config = dict(
    num_hidden_layers=9,
    hidden_size=1024,
    num_attention_heads=16,
    num_key_value_heads=16,
    head_dim=64,
    intermediate_size=4096,
    vocab_size=8192,
    hidden_act='tanh_gelu',
    norm='layernorm',
    norm_place='pre',
    norm_eps=1e-05,
    positions='learned',
    qk_norm=False,
    attn_scale=0.125,
    bias='all',
    tie_word_embeddings=True,
    parallel_block=False,
    init='normal',
    init_std_qkv=0.023,
    init_std_o=0.00543,
    init_std_up=0.023,
    init_std_down=0.00543,
    optimizer='muon',
    learning_rate=0.00877,
    lr_mult_up=1.27,
    lr_mult_down=0.7,
    beta1=0.95,
    lr_head=0.00279,
    max_grad_norm=2.0,
    warmup_steps=200,
    schedule='cos',
    final_lr_fraction=0.1,
    batch_tokens=131072,
    max_seq_len=2048,
    doc_mask=True,
    train_tokens=903400000,
    max_steps=6893,
    dataset='wikipedia_en',
)
Each number is 50 + 15 x the weight over its row's rms, rounded and kept within 0 to 99. Layers, rows and columns count from 0. The size before them is the row's rms in percent of the matrix's.

# layer 6 MLP up, 4096x1024, rms 0.0783, rows 161-186, columns 896-1023
099:76 39 73 52 74 53 66 51 49 56 56 46 41 49 31 47 58 36 60 43 53 46 55 25 40 58 60 41 41 47 46 65 54 57 68 44 61 32 45 49 60 60 81 61 48 50 40 75 38 32 29 31 83 44 66 43 69 22 39 62 66 51 29 46 54 54 59 61 56 51 44 57 52 78 62 34 52 41 55 38 74 52 42 42 49 52 38 55 43 26 32 85 42 54 38 43 81 42 58 45 31 47 37 26 51 65 28 53 65 51 48 39 54 15 68 22 53 40 24 72 44 44 69 44 47 47 47 58
099:49 45 70 49 45 55 49 41 79 53 32 69 47 78 80 68 65 50 77 29 57 70 80 47 54 42 84 58 53 27 30 61 51 49 50 37 45 58 52 39 72 63 28 62 59 86 22 39 65 70 52 28 41 37 68 46 56 45 34 50 56 42 43 56 67 49 53 54 78 51 60 47 49 57 66 73 59 34 73 44 34 41 64 47 49 55 20 53 44 55 26 69 36 66 29 61 45 46 47 40 51 46 52 58 58 56 06 70 65 33 18 50 53 35 40 18 56 50 51 47 39 71 49 50 41 71 45 68
110:44 08 42 38 64 53 33 29 54 35 51 49 49 70 64 37 48 45 43 75 96 17 61 54 74 42 47 03 63 62 37 41 36 54 45 64 26 26 28 43 61 45 45 54 48 58 18 77 56 69 54 50 67 54 48 64 68 36 55 79 53 69 61 58 45 34 69 73 36 84 67 51 48 37 34 53 32 55 44 33 50 40 54 58 60 35 48 31 42 74 40 60 66 38 57 22 40 52 48 48 37 48 49 50 77 27 50 53 50 22 58 52 50 68 44 75 56 66 43 12 39 49 58 65 57 24 33 64
108:45 14 49 18 62 73 25 69 99 38 60 25 19 40 51 39 36 47 56 73 61 88 54 33 52 61 22 35 27 52 40 44 51 35 87 64 43 48 30 49 62 42 62 43 65 82 36 58 51 47 27 33 64 44 45 55 63 42 61 48 22 71 44 33 28 41 32 73 83 54 61 78 67 54 64 27 59 48 60 54 48 59 69 41 61 67 52 72 66 57 53 66 60 27 61 68 47 67 25 39 35 66 50 40 43 48 59 58 27 77 35 66 42 48 58 41 44 49 53 92 48 44 76 47 29 23 51 49
092:60 40 59 60 44 57 60 46 62 49 39 54 56 63 60 66 37 64 68 45 51 31 42 42 72 43 37 54 37 32 39 45 21 62 51 69 33 51 43 63 70 59 84 50 75 42 48 60 42 50 83 55 58 39 44 81 48 43 26 68 68 57 50 65 50 33 38 67 55 37 46 77 62 58 34 69 58 75 61 37 68 45 52 19 56 24 51 42 35 31 62 63 57 47 66 53 57 47 48 49 26 59 25 59 39 67 47 63 56 49 58 51 40 26 40 61 55 51 62 60 47 35 60 57 41 51 38 33
095:47 54 67 55 31 61 65 46 52 36 55 58 24 78 60 15 66 56 53 64 45 42 57 46 57 31 47 19 56 52 85 61 42 79 57 35 54 52 45 41 80 69 57 61 62 52 25 30 39 49 64 79 40 40 58 54 42 72 46 64 26 56 40 29 58 41 65 45 47 68 27 66 42 55 67 47 32 29 38 85 50 47 71 48 66 65 57 42 52 29 80 30 45 40 54 20 38 66 66 61 40 32 47 74 32 31 70 47 41 40 46 64 57 34 58 50 52 57 63 60 53 50 50 55 60 44 39 28
099:74 33 53 46 32 55 58 35 42 88 51 61 60 64 48 61 91 25 35 31 37 59 75 56 36 50 39 47 64 38 45 61 56 56 67 49 67 75 43 50 58 71 62 48 56 34 47 45 36 50 58 12 41 45 53 33 50 67 26 52 24 55 24 44 37 47 73 37 54 27 43 84 57 36 63 66 67 67 62 42 70 73 62 48 37 30 56 58 52 56 25 41 57 64 44 74 62 67 77 31 53 41 67 28 50 56 42 58 60 70 51 13 59 54 03 45 60 53 49 12 48 31 56 64 69 34 31 36
101:66 40 69 28 33 68 67 51 48 46 48 45 30 38 56 42 66 38 52 43 59 40 58 53 55 63 62 51 23 85 43 47 46 27 63 46 38 27 61 59 54 63 63 45 46 73 34 46 52 47 65 48 36 50 65 70 71 60 50 51 39 67 41 21 49 56 46 38 56 31 41 50 65 35 40 53 49 51 69 47 46 38 63 42 58 81 44 23 43 59 35 73 45 37 50 50 64 33 37 54 63 65 55 45 45 16 60 45 61 23 58 55 52 41 52 56 99 45 32 16 48 55 36 50 12 32 43 23
098:52 74 67 39 32 49 35 62 52 47 33 63 70 50 40 44 65 68 47 46 41 48 80 36 54 48 20 48 57 47 40 49 50 45 18 50 41 35 66 54 57 76 53 12 68 71 40 27 63 46 50 65 81 30 49 51 37 32 46 35 74 60 20 49 48 29 82 70 66 36 52 39 77 23 67 25 53 61 43 70 37 58 49 54 62 74 71 64 56 62 51 44 44 51 38 56 57 30 55 74 60 28 52 36 37 53 55 76 81 31 62 49 47 53 50 41 44 42 42 54 42 56 49 33 22 51 29 49
103:50 66 63 55 49 62 51 44 67 31 36 64 75 26 74 58 47 47 41 53 46 44 27 44 68 74 24 53 51 43 13 40 47 42 70 38 58 41 71 78 70 58 58 50 62 58 50 35 41 49 35 30 45 40 71 43 21 61 70 79 68 75 50 73 51 17 51 87 47 43 38 38 34 57 55 58 60 49 33 63 24 62 18 39 35 75 38 45 58 43 60 37 65 46 50 54 81 52 66 49 48 43 42 59 70 29 41 43 52 62 57 68 57 41 30 43 73 56 59 74 26 47 40 79 72 30 23 26
094:67 79 54 27 63 39 05 42 58 41 20 61 45 17 21 79 52 60 55 67 44 84 53 51 63 83 68 80 38 52 25 55 58 34 77 74 46 53 64 40 59 42 33 30 66 54 44 75 41 45 43 23 48 58 57 37 34 37 47 54 19 36 52 49 52 40 67 50 86 57 57 35 36 55 58 44 59 59 70 64 18 55 32 37 54 41 32 48 32 57 56 32 70 51 44 76 11 34 38 56 70 67 57 23 43 74 47 59 45 51 33 44 49 32 34 35 34 54 35 59 43 69 46 49 58 34 57 40
100:60 68 53 53 56 67 50 60 52 83 59 65 51 26 47 49 57 65 45 50 28 32 65 61 48 46 59 37 58 62 24 49 30 53 60 50 55 16 48 72 42 37 55 36 31 42 56 53 63 41 37 32 42 46 52 91 34 53 58 53 61 43 61 56 42 54 47 20 57 80 48 29 62 55 42 66 44 57 54 44 74 33 36 48 47 42 39 60 39 11 45 24 42 76 53 61 39 51 76 65 71 49 36 24 64 61 52 32 43 38 63 42 43 50 29 50 56 24 63 52 57 56 46 80 62 34 62 63
099:65 35 59 47 67 24 43 54 69 52 42 77 53 54 77 68 73 58 19 43 42 62 35 25 60 47 37 50 71 43 51 58 49 62 48 76 47 25 53 67 75 38 58 62 81 66 61 38 57 44 56 38 36 23 67 47 59 53 43 76 36 66 39 62 60 16 59 58 72 29 41 63 42 61 65 52 64 11 39 73 70 30 49 72 45 53 50 64 30 50 33 73 56 66 48 67 66 67 51 28 46 62 52 19 23 30 13 50 40 70 50 50 69 78 56 30 50 25 88 48 63 30 32 37 44 50 73 54
098:24 66 82 48 61 35 42 67 65 42 64 77 46 50 51 41 44 56 58 59 49 65 42 70 59 44 61 59 53 30 47 33 53 66 57 70 46 63 80 55 48 51 52 63 66 41 61 81 65 65 36 42 59 34 46 37 26 42 79 36 58 40 79 51 41 75 24 51 65 70 65 53 57 42 61 85 54 54 41 50 57 34 48 57 29 47 44 35 72 64 68 49 58 40 49 54 34 36 63 54 81 50 71 52 65 52 58 23 48 23 50 39 32 50 75 23 43 37 61 65 49 41 61 59 56 44 43 40
095:55 46 61 39 40 46 24 26 59 55 65 76 37 57 55 47 27 27 80 37 59 54 58 50 47 37 46 42 50 76 64 38 65 84 41 64 51 14 55 24 64 60 27 15 42 54 53 57 56 36 28 62 65 54 65 58 42 41 54 43 56 53 28 55 22 17 28 52 66 55 28 32 49 70 48 55 78 55 58 52 54 14 37 45 37 41 34 52 39 52 44 57 39 54 53 53 81 75 55 60 49 65 47 54 32 35 80 51 44 49 54 47 58 53 58 39 52 87 17 36 64 31 25 47 27 54 70 63
093:25 35 62 65 60 27 53 65 79 52 55 64 68 53 84 41 58 53 38 45 30 56 64 37 62 65 58 28 54 49 65 40 60 79 67 30 47 29 78 44 38 50 43 41 43 34 38 37 26 56 60 50 51 44 83 60 39 43 30 68 80 78 42 53 46 62 49 53 43 71 39 58 50 49 70 50 56 45 44 55 25 27 50 63 37 46 30 45 63 57 30 53 59 58 42 48 75 30 09 63 67 52 28 45 36 39 86 53 62 49 45 60 42 56 39 43 35 33 25 83 47 57 53 65 51 37 51 58
105:43 61 44 60 52 33 55 64 49 36 48 45 36 72 23 63 56 47 24 49 40 66 15 76 68 49 62 45 77 56 63 46 48 20 64 40 67 41 46 59 33 30 49 72 57 64 49 27 49 32 67 52 61 72 64 77 85 63 45 48 29 65 55 49 43 59 40 42 39 44 22 64 74 59 68 27 70 56 29 82 42 50 57 57 52 54 45 55 60 42 51 45 35 67 43 37 57 53 52 27 44 61 52 46 31 45 78 41 68 78 64 49 48 24 38 33 22 71 54 54 86 35 32 62 45 44 56 80
103:25 62 35 58 50 25 38 37 48 33 61 79 25 62 51 70 28 61 59 69 50 65 46 59 33 50 29 66 35 66 42 68 47 14 60 37 44 57 38 59 39 53 56 75 60 45 72 61 55 89 28 40 55 37 37 45 71 20 49 57 43 64 52 31 61 47 57 51 01 40 57 29 79 46 43 52 31 40 41 63 53 67 70 56 45 51 20 51 50 51 72 75 45 32 55 53 52 55 49 56 64 34 39 47 47 27 39 42 72 49 35 61 59 39 53 72 26 82 39 59 40 29 49 72 37 34 56 40
101:35 56 82 22 44 46 56 54 47 66 66 49 27 66 57 22 52 50 82 51 69 60 55 63 65 51 73 59 46 20 27 76 70 25 48 52 32 44 51 40 60 32 53 55 60 50 59 49 50 53 50 34 40 42 68 72 73 52 43 44 16 64 58 28 61 51 47 61 53 33 65 63 40 41 39 56 49 48 49 75 54 53 75 60 54 52 68 36 33 86 38 56 65 31 55 77 64 42 44 38 62 49 40 30 36 51 27 54 29 40 23 51 70 55 36 52 64 41 43 45 70 53 56 45 63 26 50 27
096:77 59 49 36 39 55 26 32 39 77 49 25 46 45 64 33 53 47 53 36 78 60 46 34 66 57 64 38 59 75 84 73 52 73 42 24 71 46 37 64 36 61 38 52 38 60 51 51 28 48 72 38 65 39 42 16 61 24 33 33 64 40 36 74 30 77 37 34 43 63 80 47 46 36 70 35 46 49 71 68 57 42 51 69 45 47 49 46 71 45 18 49 22 55 14 32 36 39 53 64 34 35 39 45 36 60 46 58 70 42 50 63 59 37 59 76 49 39 77 27 34 49 53 48 16 65 53 24
090:71 72 47 50 65 31 62 54 32 76 71 68 46 64 62 75 52 89 62 54 86 67 73 50 34 43 79 48 81 62 81 35 41 66 16 71 64 63 33 52 51 37 68 61 24 59 56 59 28 58 33 61 66 57 60 42 30 53 68 24 46 46 77 55 23 63 52 72 30 59 57 53 37 74 42 73 35 82 33 57 53 52 23 27 40 47 58 57 44 55 68 73 69 37 43 29 42 49 79 47 42 37 35 70 57 63 36 55 41 48 66 37 45 28 79 62 54 55 45 41 40 40 36 51 37 55 57 42
095:44 84 40 44 49 52 63 48 68 48 47 49 29 55 48 47 61 59 45 31 51 84 37 49 53 80 56 16 62 33 44 50 31 70 70 64 44 57 38 61 61 36 55 40 48 64 55 54 80 53 37 45 54 63 53 51 37 62 72 54 58 66 46 50 33 41 75 67 58 59 70 39 60 34 52 42 63 75 51 51 47 50 65 44 61 33 28 66 69 66 40 34 46 35 58 74 38 46 54 69 53 70 43 71 48 37 26 62 52 62 66 47 56 81 89 38 64 35 31 48 56 21 33 43 60 68 62 33
099:52 61 32 54 70 56 44 26 74 38 56 36 45 51 40 19 56 49 40 61 49 45 66 52 29 57 50 62 69 58 55 46 67 48 84 80 55 52 54 41 47 51 46 46 58 31 56 55 34 55 30 65 63 58 63 46 90 62 36 99 68 63 60 46 58 80 69 61 45 53 60 25 32 67 59 60 65 63 48 41 61 32 32 67 35 58 54 63 55 53 92 55 44 32 52 27 57 47 31 58 41 54 37 71 35 75 46 43 33 73 71 44 62 55 70 47 33 66 38 58 53 44 57 30 79 51 71 22
092:52 34 60 46 55 66 25 30 57 45 51 49 41 54 55 62 26 70 37 41 24 66 83 58 41 61 38 27 30 66 67 38 99 55 40 46 61 61 67 37 83 37 29 53 65 64 49 38 65 56 38 47 53 38 39 64 70 77 49 60 80 59 86 15 60 16 53 56 52 73 58 29 30 49 59 39 31 32 44 58 39 56 28 34 43 85 45 39 70 66 78 64 57 78 43 57 46 61 34 26 56 58 41 57 45 28 43 52 53 31 83 67 57 59 21 62 43 49 47 35 59 42 51 59 36 72 70 39
098:30 52 64 44 61 39 32 77 43 57 39 54 35 26 65 90 63 66 39 72 43 47 54 38 51 67 39 63 34 41 71 34 78 65 40 53 54 63 56 52 46 49 35 39 33 16 46 39 54 42 61 76 62 50 37 44 64 64 32 63 61 51 47 36 69 42 36 50 46 62 35 28 58 36 56 52 59 25 55 53 59 71 47 65 58 43 05 31 60 37 69 23 36 74 52 69 53 50 57 40 57 53 49 76 44 26 44 52 70 50 40 70 61 41 45 35 35 53 20 41 37 42 25 41 56 53 58 76
102:35 38 55 69 64 36 55 49 53 65 25 37 26 67 55 47 74 73 35 49 31 65 64 53 74 47 42 66 44 47 42 62 57 36 59 40 79 62 40 35 27 37 85 38 63 27 48 24 70 70 69 49 55 37 48 47 41 55 42 32 53 44 35 53 34 38 49 75 41 50 62 82 60 69 35 45 47 57 61 82 77 37 67 37 73 53 51 53 46 24 71 57 61 57 52 31 22 28 77 56 44 58 60 64 40 67 41 48 34 64 35 27 59 61 56 50 56 76 62 44 46 54 71 24 50 55 62 72